Weights of a small GPT-style language model, trained from scratch on English Wikipedia.
Size: 4 heads of 32, vocabulary 512, 4.74M parameters.
Training: a variant of SOAP for these matrices, 131M tokens, 1993 steps.
Each number is 128 + 32 x the weight over its row's rms, rounded and kept within 0 to 255. Layers, rows and columns count from 0. Numbers have three digits each. The size before them is the row's rms in percent of the matrix's.

# v: layer 6 attention value, 128x128, rms 0.199, rows 54-74, columns 0-127
# o: layer 6 attention output (transposed), 128x128, rms 0.167, rows 54-73, columns 0-127
# q: layer 6 attention query, 128x128, rms 0.229, rows 64-95, columns 0-127
# k: layer 6 attention key, 128x128, rms 0.222, rows 64-95, columns 0-127
v54 094:153128107138159090107100157121134062185082149150157117046103116132138164163147085143084121124137120045121109138114081143108081097127188161148135124103124137089122133145131096093147118079126119152148110137149082114132123131126142146213158108078115191142100096182158136148099070097074087123065106134067153152176165190138122125150145114106120122183165148122171170165154140182082138160159
o54 094:123138149121143148124145208163138173117140058135115122098150104153141172128134127157108137158140129137144155092142137126127126113099104150095148104142152060109082132099124147114168103062107139124163129095133116166116103117190146148124185124105195061102080144082129199142052177137142182227123167085157086137159132117155166139084082114150069185128150095098106110129167122137071136102146
v55 111:103121135123173175106125076148138091125127150138126103092204101089079143122125138155082145149094093122076090126111166185115115084153138112109092104102082129133159139131112086086147127170114118061141165128210082084095101144099037142109091195118145056150121160160130121141162117146188144103134124181104163113137111114145154107101142106141109107158096149103193140100075205151113107152106
o55 112:133103126169123150139099157167155146084110112149110070127139069112143129079153096131115096114188114112153128163070173083063119096150123108140129118179191162225122136209123175131132147163146154134137112110140094094122132112153125220070167162144059135125128149098092136122163125108097109126140085131159126145102135080124167147086120067145195139076161118163104129134061124124153129110142
v56 088:097164145120141108135127140116217136167119059157167151111109058149084143090114118120116178155142129178123107208164089119093136124142172131093138171119191084206098141088155080154144131100125129109112105145120128121094122079102105117151122108118153090141111204101157081130081112207106081145129108150087151156183105182055143106135141104131134137110151107138131149187138174150118131098108
o56 084:131066116089182097133148153165159205139159162097142172088105144139109164129178083159103135144087115141064110077114206139133105181131126124101099163100147137128201186117099152178116141136168103155115130115128141189134181139145146173111181076105060126136135125119134132132142151090164131125173142106148147156124135097173110141117123130156066158093169150128172089130128207188115089103144
v57 090:138074157147116112143093133185088128090129124035108144152125110120164121092148111132194143117119125141116150168133134119185189123193112154079078103126141153064170200119127140094092104096132134170112126112130072165173157163093141111120101096156135176126144142114107164123176147105162127123124136092123065129170148218094153154093114127166125147146123121135092069140159116145159123036084
o57 089:149097163110129119108134083061111145135067103094109166149129086087141094126143102110143112048120148123151133191132112103137116129161166128151155162111104168119110146175160116153142110080121080112183104175096168156142132107114142107122144095159185089096089136142146039156122128120078110131131184135137165107135116056131119149103220118163117151163163152214103148091154094092098113173176
v58 088:134145150148139141135089128133108161111144111055102090150157158072133089092117108149133126094149118166102119152131103118087165159104103123084172140185133100108145071133145137115165095085113101093138125148125148122101131062176150087083127125129151137154099191081159162111168075210085052122053155073194171115157082132103090146146139135125130177132128134127086152109130133062144083167079
o58 094:130073188099150134143133175086142139173153203107109138144147088177138142146111087111131131142107090100177129142110096146091143144131086154181138187148143129126148172095079125135063182093132145172177168188147155125120056178074143101110132175180111170117175097154148091132116148119146106100207156184086100139107151162168128114132165133206086127141115123119155138130158170130162127125146
v59 105:108159151186099110118164133121125086155084034140135116117168167075113152122164153142099172131113175132134137146109130170025144167123152109138122126156129121137171142095138098077140121159138143094144151125098166130154170106131077124129106128092087052087179131197132124063151112103132187143191115101131171184162146122114060068144143175126143121126083165142132166143086160135151126164132
o59 099:125105143094142173166053194122126101070130156125103072133102142070114154131103145110156099136128100156158164186081131113148166149115125089141138107113194122135137124140086102116103123082121098087139074152173068129124140129106167115162204141120088171195080156123103088080134106106107128168200143167126085102135124149147187135139093119079095123145145124119175099108117180183105085079154
v60 097:170119127096107142130130121173117066128126100112173068137143140154130098093123169133115089087125176120076126107079160148101114111162144081067142144112094057151152148113142141141135107126114153173119098141156176136156086113143078119164133102100135112094193127106068142084134140199083089121148091060119099110144089200181141112136178114153097104138124107162070104131202168159120155098058
o60 098:128061152141110127152124121029162080125144130130126155125099152120158119139183156112140096165117113117187113074084109117136175135092161119081143140138156136143144186102138147162131177121110078119166186104163158142093150136099174139104107076156086134105113161124100150136115102162060148123157143166165106144081105142119134108068160128172130088107112142101155094052134189109112182135228
v61 101:128161141145117153171070105073162151124096088141104139098042096181173167106128110115127109124103119106158107176167160132152084137125139130127100065139075156145119167070115138125152117102201085097104073095187132178129117142123148111125104119105196165140138153115144140116105100133136130047067080147084188127112094113082144164139048129160148149141155108094164106114102114098083141130169
o61 091:143113081103177099144135070177117108089104117130053073102185113138052190149082126175089138112207125090138113104121086141113079135188119163146175173142116111097190138189062163127182190120160118120128150141164138120094101103153125135109122067131099093133134102108141153143100144061148124156123146079106118102145099138133142160166162153086099160106117136129092157161143096158141119112104
v62 095:194117132070097129193099112099131110108151117121133147113090163130118114094106120086151164117098141159189133136119158159172161117161163204167149073124066093165051115125117093146124107159137147131148142093119123049172101113119144120139085119153077123109166140066099131120146132039127111125173154151168145112119127144157193129166083152095056083163172117150100083133142082104098142121138
o62 101:148132104113088130075081107106093127152135097164140136095161099132125146164101207143133211119118120119137059109052127094138112158139154094151156153131143173113066191170192147110129134095120118119088109101142093145095158192168096120171138101131121164117065079211140186194153126147103138144091066086087143113078140150129104117171141107087140090144142135174123142143125118143125132152124
v63 103:092112192129130149103122095188097130117097114132116112105105119170100130114084041208108118192163115128138174141146141132199084192136154090131137141149135120108088139203189166123121095131139125095133135142136134134160108073126170117103163091111164105092089149126111090165128171123156085133139125074159132153202189192137109150067081119120136134134121081141088157086122134138154160141177
o63 101:086130136107127111089173094100132133130091146220138161081148105143080125138121086103181152091148103069117147152075147083145144097137075151099084157106143087192160126090136101108118157112116152141166100117118163156145165107117073110192114142157098124171174213147176103141136147138117150161100159143054134128143093150110134088085115090165103143156170188155133146120140142056078119157147
q64 122:128124144162109121133109155075125112135144191090099099117141095142148078125083108092100194137144139192131118127131128169124103127098154152105081126194104104151108074124123147088056086109149116103130119178150149121155103127142150111103133064133143138176161084138119149150133129090123141110118125072064052100163103165182078086132142154150068145144094055154050146168120114054157152101124
k64 112:174161072136231149142110129142089146089083145185131160144101128098090107086121156093104146162099148084129130125089171130148147102112143120123087163131167230112131098184079110105119189157165122130113140146129129150090098101108177113126158090130081128089128174132062100132163134111083103128086120147111157153190115125147161152182085146097126106074162137108121132089133088128079112180167
q65 094:104150144126132097086098133205134175081127138060145118072159107143164123175106127127113159138172094134184083144122134151148191130115102155082106102146161138104084127115106144113095078127139165177088117049114128177196162129137089108128138113138172143115018154178102114115148095117151133159131120113157105087126152127143132136082115086122122201089124152105156140144134146213117098073132
k65 107:113106151182119168121136116099166118128099114094100119058165100141067108131164096134108126111135064131138143195067135112189154114161145100141141119098128073137162102117194182154138119129158131168163191203119180128126157085110111142167144158127153184169105106132161172136133139150100103136141159183141110068134143087133119082106120143194105112139064127151143186149089113090115103150056
q66 085:158146182210139139068118178098134124167094164119147101119170139075121166184187131149141117142113125193141089097113139159099113127067146132151090114168102123112189132139103054142100082130104131102139098149134154186111124130083113167101107102145132039086110105142168125131152120079162145086132119116125116153121136182141193208172115137146162112148132112140101138182058123152131166159130
k66 100:118143126081175113175129118158103166156141151166098119139214066135104110134143130137097156079156127177130110172120104167067124124153146090141094076145174163077163135144140118077115173110105128150129095107174192164127122131124114114121125103052180109177168136157085174146139172116086143102109041175135135147148110155123074139168113087132148140116086150133126167157101081077148084174159
q67 096:142110109111099196087126137116151061134186092077082162121097189135131123124112146151116134132151208118138124137175073080192124092074113103160097132120174138158138136091160102084144155089189099119108128163149105173162155171163174151162193180130153109121121109079127116133103145143140134132154165168118078163144100171152102142060157118121133088160163129129132099169169122095140045126127
k67 089:097070073173109099068078107129116131121128096127108205100125196174148162171119140195148151036127211104085085076159135075138095163155123158186087136121093120137140148153115112137113092133125103142120047116097108070132104113135107098114133134097126153104146148113136090125087105117097124169105116185114081133171106079168144124130174113118078113113119147128163135154142116187151121117146
q68 097:159183129142123126114178168098138136103095151138069191097139119184129123070086124110105177157052195105139086101106122088164130095106099107090141122116190170153114153118166153125131071185121113199187142154124192108132120126133149118111147143079103054120155138123143171115189133136125122221174113114123146134123113099113058104161128126162154104138113137122123084140124156084103159161130
k68 093:133117147182092170133185121110093152101113141151134105175174104193053123154140129153083050094166140130124135127101104094060152111195074140143160163147052139172140140091123161106126106087147106091117169119118143119159149142130137049071128164102127182122119073113156081156059101156168156101160140091141106132147118119140108101078140123097123076121109155147134142169123129110110149059141
q69 096:131112147184127101132166095116124120124113067084169123224125122109095135140104167137086141145061143142125118108137110152152092227123130167130132050155103102096129189121148151087137140171113160127117142149112138131092114160104149091163120112156108121095188107128115117093139150106155123159182096173142120158105175159178137068113151205173162146117154030136140124186131147118122140086156
k69 092:119122161123085157086131055137098159173124093128159122107145125085116113136181124145148181127085116147194114121123135130087089145169131107135103083113099140152083085106124056148124141153092165135187163115129147145134148197137054115110138164105125092098127105157190118098082140137123138134136139174138162217185137106143099124085155088122120104203135149130173147053200146169123120105095
q70 100:118075119113132191122165071082191136099102093121148134169107119070122146087169172105143111106122094121132109110068103130146120163058074113108100123088114061150126107126161144121090087128178160117098143121129082094111131102140164188168135098116096168134133139138140137107081059149148137143047099094185170125097156098135064057129125198084155124099142187153136113116115121131130154144132
k70 109:115160205165133136130061172193127124106048162175115184124092179120095143113135137140122126163159113084160137100124136097128106133072131104133100130094113093129129144142084111043170085118126157116128143057093101102128145141095135081129136146143172120123128178145111129097102146137164167136020113118147109107104152129108125142116101050115133154136137056151177116074099101133190103131151
q71 078:203140120130122184141191087139131145177138122160155161163185122136102143094143095120154146142130152172185145175147118166114035125114085129119123110132178136143096115162141156114085170186073130156107195128100117151097104134137109121202137139134162081178120107075106170079123109169113151124092094102115149117146145119103180139132112163160142093220118111163071105106094128083140148169134
k71 094:170152125095123130062103164139142111095182142113130153111119129133170109162151128047137140062186126132124137108081150138158121059196148124137085102139121104119146153104137123089180162132212113102123093136134175073073108155105174210093131097153124181107120154189138144149117108125108126093126093137143146168166117122113182109140089148127109117106072120145079139183100119139178102188179
q72 106:128201137116104132024140115078125104131111110121164135131171109139134169085163107099193069126109111211171122106100156184126111103149114129083085152077125133143090129164113096200095138161087113208133117127168074094151146128113180126115148123167167136101174102125141092080086188105081140099159121131092135127118108150170148176113095123159140151110158139120108129177097153138164104153108
k72 098:173069099099163138118165146131137230103141121111103084125116113163177167124131095138062152153144072095071066189141130121096171115156097106143129106095101108095091124105129123163117141077134119156134095116068108131128116084093178193188145121133101158116149145152113122085190066178121083114087100083113152081163060172105136146140178118116151128130085172109122118128133131117147150101138
q73 094:115099063155162131125122150171071099105140119123101161115142171101127144107070122101113148108108057181038090130153179144170145116104111097082112077061062164134168137133118110132133158081118188167120129159119089115087139080082086126097152177127128170109129126087087111120124102088105072126115149118118140123123149090154100096105115114161200185130123193124139114145088176150131153086158
k73 104:095149166114093119148165108125132133163087108107102109114056142150056164133165101150175160149122103122123127141085070091156154129130130177135096148106100080134126104134182081175083041126110152111137086103124104095178150169158182097137133178147065075156146111138164107090134133170179137095154180079110111097094072126121114118094110079171109134184141108132160183130101099119134125093073
q74 106:110088083124164086105161133079134198132110118153201160170120097147130120061124128064169124122111108116195119107053198191105175115103137165092130173170182144174130131155104094136143102116134118102149175127136201144160162169097146038139120128142138130140124105156126119147137102151158168159145110143122065121118095143123147129133136149116153150166069196161151131123086148140109097085139
k74 103:176099168129063097105126167105085128089143115044123114166129153157177167091123139150084130174145125128155129183115037089146139106111114129176137129109136132139073149130131153153113109148142155144142160121141160178105191078110150201192141198155115100132055167172092159122146118153125179102119174150105148192151141078157141128166094106132110139058135096122158150088138134129128112139142
q75 106:136144148143108228164132126102163066180136142134146154069147069137104177092134165182123125089089159156119108149116152107139120124152092120163148172143151151146097163115114148137165094113139082131151152112106118084131094237105084126164107092165126132103119138089132098153068174053175162153136098057129140080092154121123196139108148128146122120101158189154128121106151147141138079153114
k75 095:123163127110116132094126158125129052130171135124146153066178102129170134101143147159150133167188130132148129093167148113102141150117135152164169179106135136055183121165128181106207056147121136077121101088107109137128142098166146162113104113114098140173154169107172094132108115112132122136129195138099134107120074125113114071147074162099116234113176128146128073174125139126144146048128
q76 115:112152163122137123121130153136149124120069193054054142164084183084169130079096104168141213101174150115151094132099162077130143146176103166127102165147155098142133061170091155138149119154136119163135147117126151075150154147138146130119159120177138154086127154149090174105106115176105076136132125199124155092100155168075136106103116117082125157105198118101179151094155120139133078141097
k76 090:132147132171123141140123190171126080136117143083101177139144154144138171101143120140149144116138144118182133109161131128155181159144161094108146159078121146121144161078065127113127113074119179162135173233130132113114190154129187126196140164098137164128067094073150157165140087149159140116122114122151098101122057221193137107113090119144110117142110116196100095122165145103118125160117
q77 109:149134102108095154116117172110125144074171084129101159097157088126134153163101124132176107095135157071139083125131051039140094186104153199144160083102168090114132095147113156147118145131123113135161134062127145125106096094112149149085180116095159182125090130114046109084129174146127109124085129076121173075088157169197147099177168097097135125155138119122106086114122163157131136161115
k77 110:169117161120140145100134112128126197091098109181134190105150111142110134106092167087133133136137102165076080100128138132126116128148098143134094108122109089158085138146154127118173119165081110032084170126099084160122057131054171112130118113104136115205142097114107122180185090111135159075159108133101125191141153157132090109183057153125125142116130122071117125139117198103111151192135
q78 097:208139108122138144029071130086103135119129111121117109095168153135127160145094136110112128125093128198207131087074135091150132086142099181125116121104078070111085132176106120107138170119130127145144152152040067130122151133141066132131112175153134220167093109128089162159109136116195122206121110152110137139103111095125126093135086126127135128111128143130086086110096098099120153121157
k78 100:123179063125144156163107126120122104127119150144150106097129155150117109165127115080173136107106143088167136155112152099136083106150110111179076111040098147063130081136109146133130062107161127072113095077113170160125136182131144098116092159140104143041112136128106135148116134079078145092220161139123144148141096133091078057098133181072080105139093150087095133134165139096119083126123
q79 106:124098182092122137110100098128120159146203104099166161141106138059140065195134148101018125155116080119081128093081119085182147144092084129056110140075138115107147155100176159140105146113125102100103122153127103090172142166114189110078140132121109134139130182110118052123110098142112143097175166166146090169142117164100108152115113103179081124124171123121118133122153136109142131077154
k79 096:071113114134097205100124140152080156137107112122159132092074114066111161136143138154103101125124162162102176104128087106147118147155180124130108060133055061128175140156093100098104147126098158157159135085151067079156159107184060128156165175107202132132092125113054137126149133127088108137113105150147097084168116138086127145130171134148182110154142129052142157104112127168127119114090
q80 091:119134151097115136133165129158174076102125107057116108090093129123167152112118147093143108128139063144050126149176050142180171143150160148144120081115129112086082120106075113163111129123120167128128110078146108154187154169146156163119123159103104153148148131169139154184173172069156085143126159129137150224130104071162119143100139072140163119102136124110158082107160137161072067098119
k80 103:104141145124073150120123155091142154136129126131103127072110143100085091162118123136127127049127107094161143220136187152145119170136120139124125125167124108148164129181137127195107129107106168162099151194175128169139097062106122124138082159111193147140131149094213146077119138112116195168124123121151138041096102109132136128133138136156089183165059131122115108126122149079187156131080
q81 094:169098096103142115152166118143113132154099118056161139133173095165133187188117081137186118135131146115110101174130174095109140152094121172211118099114114067160129086131127098075142086147109150109096089148144112124140043157054145145123150128174109122122118165178144173148158090155133158100119123149152177162172179163126153133119158095159192175087143126134100108100122153168166077080131
k81 091:088113148079124115088151153134159132105159145075139136049084138167090143113166143151116175102126120104112039150168124162173186156139098088087113127090162160132102133133130143127110066103098149128147137056122119116094106127123116104083138143166179118089131135129088150108097117135145113149129149096137095077052118134206109080120120129096206127155096123105221128094162149155140071129086
q82 095:121108184142128091134181041193123171127122137094137112102121160175143125148169203107167105122127098136085117121158111074158158168130129160094136150114114095145106132149185159126153128129112109076146206175096117210118155120101073130190170087097117137147107167169132094151116125110132111174089164158093135068134081071092121108142108128137122149114077107089141079115100130165067102114131
k82 090:091174140114078139075165118103122117114177145110088172093136125130110166132117125069154079100121081114152158133123095136083120114104098139136122112187145086200083108100145083133133074093106135092211153087132127094183130096121061088059108139139105068149137142106130170149114145151128181210168134096167118085170132124081150105134114133150194137084112126155087161080123132099110155112119
q83 082:125089043174147161138141144094055104194145170204091112147130115087105131181108122153162163218127118181184131127117175154178109091135091134149120192152147167156154151102149113128156153144165061088104156136119064145090148165109096095078141105156156130147102106114086119106181108160107150127115114120137132105135099137133094094134095134134144108181122100123128133090061119112173117151090
k83 097:147184085137159131156083144131135144101109139149099141133106145083194115127125125131156168178120192148159153102090066131115083086110144129150081102101147123132118096060137164159108216136153121088153136156138197198109076153165181135125111122113152183118144120171071125182143180118114127118071138135140106140124086175145135142130079148053147102091154155147142143158112088096161074167120
q84 094:110140106128066081107116136145078148119148075185124146136176110057148141179025071137160101159178086160167113144160144170126101144124147087107104131169179119113140126065140142110087102140155153129157119139118117130102106108118125156087122152160168088123140143108119168136167083129095124209103143157111153119173051184056179116130139137098145122144120098072112146089110099101150091143139
k84 092:113153122188124150124165118087179103096154071082052130146136108134115124097108200124177130080117120123080074129096146127144127123108129126097117109157058152137152121110064112166105106143102117137153112058148144155068203133098156137120143126126116178148134084104089146068129152105188103133168107171182100069109131113202186159144140125096145156097100165113129152100089152152089116120176
q85 096:131094174122128184093132129122087150119116154153168120082183120148144102132084121142182098097149084154152192145070118154119077120149120184122157141142109138130098107171130131177070136169151083057143140079116088148134146074126108191114130119155082133140142107118144089104144129168121131167114180123137089110127094110099141113099124136079153084120104051055129085172238136153118126090115
k85 101:149147149167080107150165094176126242129143076167142139159138123151181157081141121104120080157134100111163151139152145146109148117085109099094123073121118073165098161094098095105144046171137171100167098107093151118141101102117170136133130139155157097088084164144125143057148135071118173182159112134152170087106151118123138155160149112135122162089079135116199083157189152140116136118117
q86 106:096112101162122193175091083151071095092080115163085155129158130089125120145106189135083107108089075157174092117115111130114116163157131115121119123188099162166157079158118052103084121136146061097119148159111161083105117169070108174090123151087133173131146077136109109209131146121138134167151108153099127119134155170163132121120152183168115114069118128131124154176096161128146162130200
k86 104:163196153081147159138134133172160126118106135213088121114166104081115139155084115095099200103142188123145144141109085167094123143114142127160118177152199041128156142160138119175085158108152144109132099120113141207063186134113107117126137103050133119133132110131137148160167146111082126108156128155125174172187113121091143111129106083130111180116146136133124111128096071124091177119081
q87 073:111168180181100085177124127112119106177172126117106150129119142071146106177220153162198108130080128107150104091143098121087208167120154146114133151145151111106096134119122119081093084143099126133106151058102145148169135118128103119098157143099149191114119141085206095150158150087138124139083105187087162054088119093155147121112101121174125128151107150094136127101141114161087187118097
k87 111:115097165142115132079129091152143138127130039061125159123110120139110134110122133158117114092125069112096111129135110138111160148145070089091146066096136101150045129188101139068164051122097146125136163112121102114119167103146037085112122166099073121126111113116182100126092122165169135172130112122112122162130060092102140088196126118146117114196135120081118135139173177100117105108084
q88 111:098083147200123155160107133084109124194096097064141192174094121147147124099139141148164129126123194148127132134132138160167127162226168167128088094160089098104130115126142176076060127145082115133143163076067153105123156163183148092114115098102114075112142142163127118140170157149156127117154073154112158180120161132177101102115127104136156139156105129169115166124182181154184130112125
k88 098:117081102147090082086125152155111128108096123163158072120089078112157131132181191103078151162074101153127117129117124146130095124099071131141121151086133140088164159100105111096126144101190196124169131098156100215185154136108136157123134098114082123164143145128133113158111090132182120122137150170148187182209135143119141094139132133101072098143147154140097081061180096168143072144110
q89 102:096162159174140139097088098135126134161151098135101071139102107125117138079162130136087164179163106138108176081105088067153065093128128115133192088098179085198116139132144154174138159075126141103152176145096151127126071103178095093110100159138097106157168100134166091135133125163107174170122147110114111093159139102137057157104154149217106202134112173136142144157131167136158113147095
k89 098:143134104131058110146137130041106069120107094127150088109088108170126081168110186119124184127182110123164157103193152071112167122175135153118055170157134147161142097115164174128130107131096145136124131091112170122167108069097144169116026166156065107152139118117098074118112127110112087145086136137111115095146135136177111112174114103134128117117154127098119115135181107092127170061119
q90 103:037115132109155118050095165159195160144133176132143139144109106175087140100145120204136098130120166116056133170106090088067144157165127113110061082104126176081122102136096122081080120113166114168135121188143103122182141142127147106154116124137126149117113087116084111106109200112100143163117092120101209099160138123125127103113095154103130092116154101162204118117134123110112119173109
k90 102:116099155124156176074072163110162059103127148137101120105166123096138126152167145153156138167117172150143125104098105131150100098137114079087190134153088156145082148170132129125131169152187113143138113083082117097099117216087165188056141175171123157146113090100157118119109115178199114147161143123170179108152118098088139101107172156151073140101105141165132155121079129113167191160134
q91 102:106145161124100157086158148161118151063149178092205189164075141190111112152195105114133097122175148141158081130148092133149108175215121145071100142140097118129154188086052152096116133098202128202123143147121136108141104182119119103154114092116060108155137096125101110167141119127144141090148170128125143112159111137099127115154141137112098112107164138099080083143058117095123129127136
k91 099:167119171118131142114104174103146160109140157162144104133172059120092201102136160150131133105094141150097141070079191107103130115144108137094131075141119098087097103130090142187105149115094138114135047078120116079077104118145157108097149123147080106157106145142091105145126124078169054152097167114148100158143090118133128099121133081144111088123099167105116232074143164142084151070103
q92 102:086120136136091176072151163091124157108127119105132203146100058126089116078147159119128090181101097106094123157116166116101148091069125056103182080082113138151138122135132062094102169102102099067054166149157169162134127165105130071103101118122096109147189140070120115128131088168141109123093116096134104112126124079147188132121142089166101126145110137127078078095092093096147111143112
k92 101:161145196082070155088178145153167129073184174111094132153045143127129155117105124177153122113163134161150165120108105122087142126129146167100102146100056131173137192191106118119167132112181122144128104091134133113112073129137124150079181138099148140144153144124119108111085126008117136134093154095189101122154138116116106125109124073133136093158131120114080158126123158096200096144114
q93 111:129113173111072097132146155119151086105082149165076127143178083133194099138134153121128165081082128145092117111117138145047147183131128073151165106162139140144088119085143135158082159084132127104130110153097080096179141122130137133138140126123171101141130172199127106156132194237109185114107138089115117116160169107155141085071154133182125124152125149106099119152071136163091144073143
k93 108:101093198073123169085133173134132111130149094114124155174140195170165120127118153082087101123157171129128109114141087155177144117148123150129144172089158142141119143136151099131153114108095141133187105126111163142132173127056105149126143141118187125128129086185156117110062132124136134194199197113084127127119206091086107177222108116133171138154142118156117133117097088079154098148095
q94 112:132094169135159083069157119142107130161113110169093076147208125146129075200152159106121196167128131106140081094136108169110141125199120151141143158155160139189140162133091135087110154180123143172079131132091135108087154149126123138142112165122062191162141165128153154115141093118150095120040177083125119127119124164126182092111131082147103191129106140107160142133134149105142050147104
k94 100:104124106089122168144063094148185120101131180095100174144118184177171161197147159149143154142109115181154144060159136160145201094158179124123119166101151128110179099077161105132118126108141128173115156149129191146118179118156125083117099124133166108156129118176133152119164128131115169162176093127134088193096152140112124129170109159103116117100153110205101130059141138146137066177089
q95 110:131146105097144148183130125139124137181099138161144154123108159123087166122122095160061179089111140109102153126081118162083081096135117119066115090067156097142162126108190112104123111172119090141137076116097159195117106135158120144170099127068100106118135082135081087109137132162102151120097165148119113094138232120135194207140179116120177163121106101105176129107123076120092179105139
k95 090:104136120115164120157170128182141120109193151118126067135174093111128099067201123071152198148112100095095150124132149114114104169161137147170074145181100118140150131115070115088163097137203107158140147124168094072148102120154151096089078177075112090115125136159131142103124133107077146101121152118138135147138130123149125116158119107150061075121210099123160221082125152122104140112130
v64 114:081142174138152123121127146094211108167129130100097132094141157087144142204121174137115190108128116117108148100135106215124109086095161142066093076103115132118123117071121161102145108135128139156107055188159108123100210096134073142118154115137103149118101107147107115168146163198076123115092092207071100101162083129127128111146160080122116137122132156122110166104141177153126149159157
o64 102:135194166129134038118147180092087136088126147096135139158159138195100185090127120122196072072080174164165088143136099160121138179189133072135097132114126125112136135137143097148111124117125077111151141107142164127093090114130110131150121032131165119116110096174129142088089164103148165172134146172149163117126092071116137117138171136162046122132140172148122112147135106144181104106091
v65 098:075100097115138138155138121043162111159166138139128135139130184112115091131150221110127100123104116133141160122155155130137124133107087170126120077142137141154135124132151162130126098107106085105117118102171136110156089103130108111126147123148066162088120099103086141139113141199075064084085135079095068144150089180096106171097174120112166182109250113103162135112152076106101154100159
o65 102:107143128118177157072143137167141083101137106106097112105128128161166101059162166106103139158162124161083151120168111153113082118104121082137117168146131143149093180159098110185098142148141087092117147167098179188044201131172108173161097102165141158078095140163135132106100131105135163162116195153135150082123168104165149148208103169114138103146074118142137109126131172194144128089138
v66 095:127112105105090109177116077147128116095116120106070075101161134149169156078069081162140174220099103135149145147114165162130138175191101115114132123116158135128108078096164092132173162134138066241115174103101121137146162104174109128152132117074131097126129124112150116112146130119092138139107157146095139135119084082116129102149110097109156146122186166156114083205092070101125124074145
o66 098:064079130101128155117091193134106156096062056187149089149138115112134156178147121132170081100114126107116113112134096126090079098129122142105099129136120115145131171165104135080096116138115169059126110104043120141129112129157130091144151133104114122146096217143192139146086096112156173185164095149079139157128170173151088122140197142103150169068093109135106157116136155086140087109153
v67 103:150110217118155081101136106112128132111153121092109102096162167124157077093110136134167086110082095112124056127174103127140130105108122150083131087190120107067189064126109147104083162086107141122113109131120109108060161101138145142065152129135153111173117050140123105127140140155089136141129147160146108153081160126169108169119175165157195134078170078156088150179107151157153173148158
o67 101:151143142172164130167148117110126089122126113145092136211160186141105079152127178129167138119156143137112166053092092128167087121142126137133119112124121098134105150161185149140151124155148077087159184119090126105147136034093221093138078067120101107099070179165129135197157167115145122150065090118088185126109097101121107154130096120144111106145125144147082155125169114092134125096134
v68 093:132175107153113126142115078190146164072127096109134114156139118154157151124126142163196135140109120181195154109084087128095108155158156160171150121139110084147132138165120162148071127174193102152103187125165140113139141130137132122177115096123106133114199070117076107115127171116161159099119128165098072106128060142137133122165153169054131058121101088140108106154125175117220106093135
o68 093:110136136108121190167129164091087174129141110106173126131201096069174142167186115131111079127158100110151168105150120109107113162089182112121115148155127103152112086163148150147109115122161133030118092201158133133148080142125126107121131123149142118091124132150143148161114149079083176056079123129071118089150154136090102170165122130170179206165170100138142124075135068119100147102113
v69 106:135145148100116215085122138119054173147154137106097114086163086105168071129099141134147118094129135181141133086136106133210154093162121143111079066118183151104141078125137107154106116135141081107138090173119095127100113132172123123111051124099123137098144056173151161054153130143098156121167142165098158093133101171171137160154138092106115109152076151157136098091146158082089188116127
o69 103:049113127157162039155105140139147118094159130074126119112115135161137076137173149162140048159134190118169152119156083088096108147087119099110078129066099165094148185145124111158135142131084094122087128114138185104139132102092121124159170157159089059139163179118085139121160154119144120094177084125110071135156108114180095089088143124142153152150134160162123136151183098156099131156076
v70 106:150144125134096079139176127137153183129094071115110096156157079155082108120141210146174122143163124095123095123185107135123199115149093073118123168094109069161120118138099168138121177147056180077113105143117108065157100167158090136171165098125120105197192077146102121148144152137096149119085115110086098136116196140137093147191141132143147116105087158134090114162126143143178111119121
o70 104:137175118141143152143103148170128161182134102139111120129118175104139151144075155114074147116097134078124124126067113135192145157098111122171104155205094110168169176136147138174149128136138089197125116155156143151203122155153122079143125129095128164081069144106179152184101142098131145108098062183138184084141114155095121159072139174162126143138115133157108098094183113122041146147100
v71 090:108165101151168092093146098182119182138151190125103128159155121184152130121127108144123129170113142100092158148100159150116099124096134158169148167154152121159107110148144108142151107120164113141124103113121105121080100116201068165043068143163140091105023120119106139134128104116163142098090147136142155122089119081111183111145167107126105050149124210161110108142173107109133060085174
o71 094:130128136103141099189161135090094117156148058151115121117187114102125142117171091132184063167060083151138108100084138165104157141138061136111128126115088103160147113096125079113120134129136154115116096154127119155163091077086139151137154171151141136148207168098128140080159183064119140161115099110165126120098143178109131155168109198142119176135138132132114124211044188109139151149126
v72 092:122086147084083136097102122142106121150125108104194095110098072159119156147197176148107057135120112085145148113146146159146070102182158183106140152128068186124165105144250180178179085124149086133126132131129152097131121092109153106211166136139116127117163095127137159149104096111154135113137110138077137132182085148159109146152146116151155105121112182155112153144122145062113115138117
o72 093:140114120139112119122164137110142161089131145153165133115162155160174102117095096142126158137150208163128132115176101140150116158155101069093122144142164103157096185122052128085148152163136147112078111155188128185143119151079101083081103175149175076190157144116103116137101090102122162142115176082127156132160186174133130158168160198118065128149132088069140109111179135189122157154095
v73 081:140138177104082130050145139177154125168115123125125135161144160117125086067134128088092096130112109103209122094069121162129067161172116114152051112074118141103153119116088174088118152096134187181088137095128100055153102160116148145121113134150140114102160098119106113109102148179111157168182092149152082131108142143147126164139136093135177072097069120099147075142141091065140175129118
o73 085:105104132193153177153117146120156076138106126155112113138150175145121074088059110179158121063153144149149145110187142137115089139059172110107182069158119150077158180145171187142168117158102106153121099114088137179093101114095076112120120170104113120118134115148112157145096121023136102088119176122135144103146139100127150115138142100127186124078131128149135095170141144090105151156053
v74 098:178101146111100126121107083200145115135144110083108152117127140085117133139087150145105107160125131172177144195180120148135076037131160146113109099106150110168180124186142129108126126145161182099160187199164140160151177085147159137128106127183155089127189137123125129106128109130165158139160103112071167144192120131210115142167162106180061127162101156143131114128151146155087105121108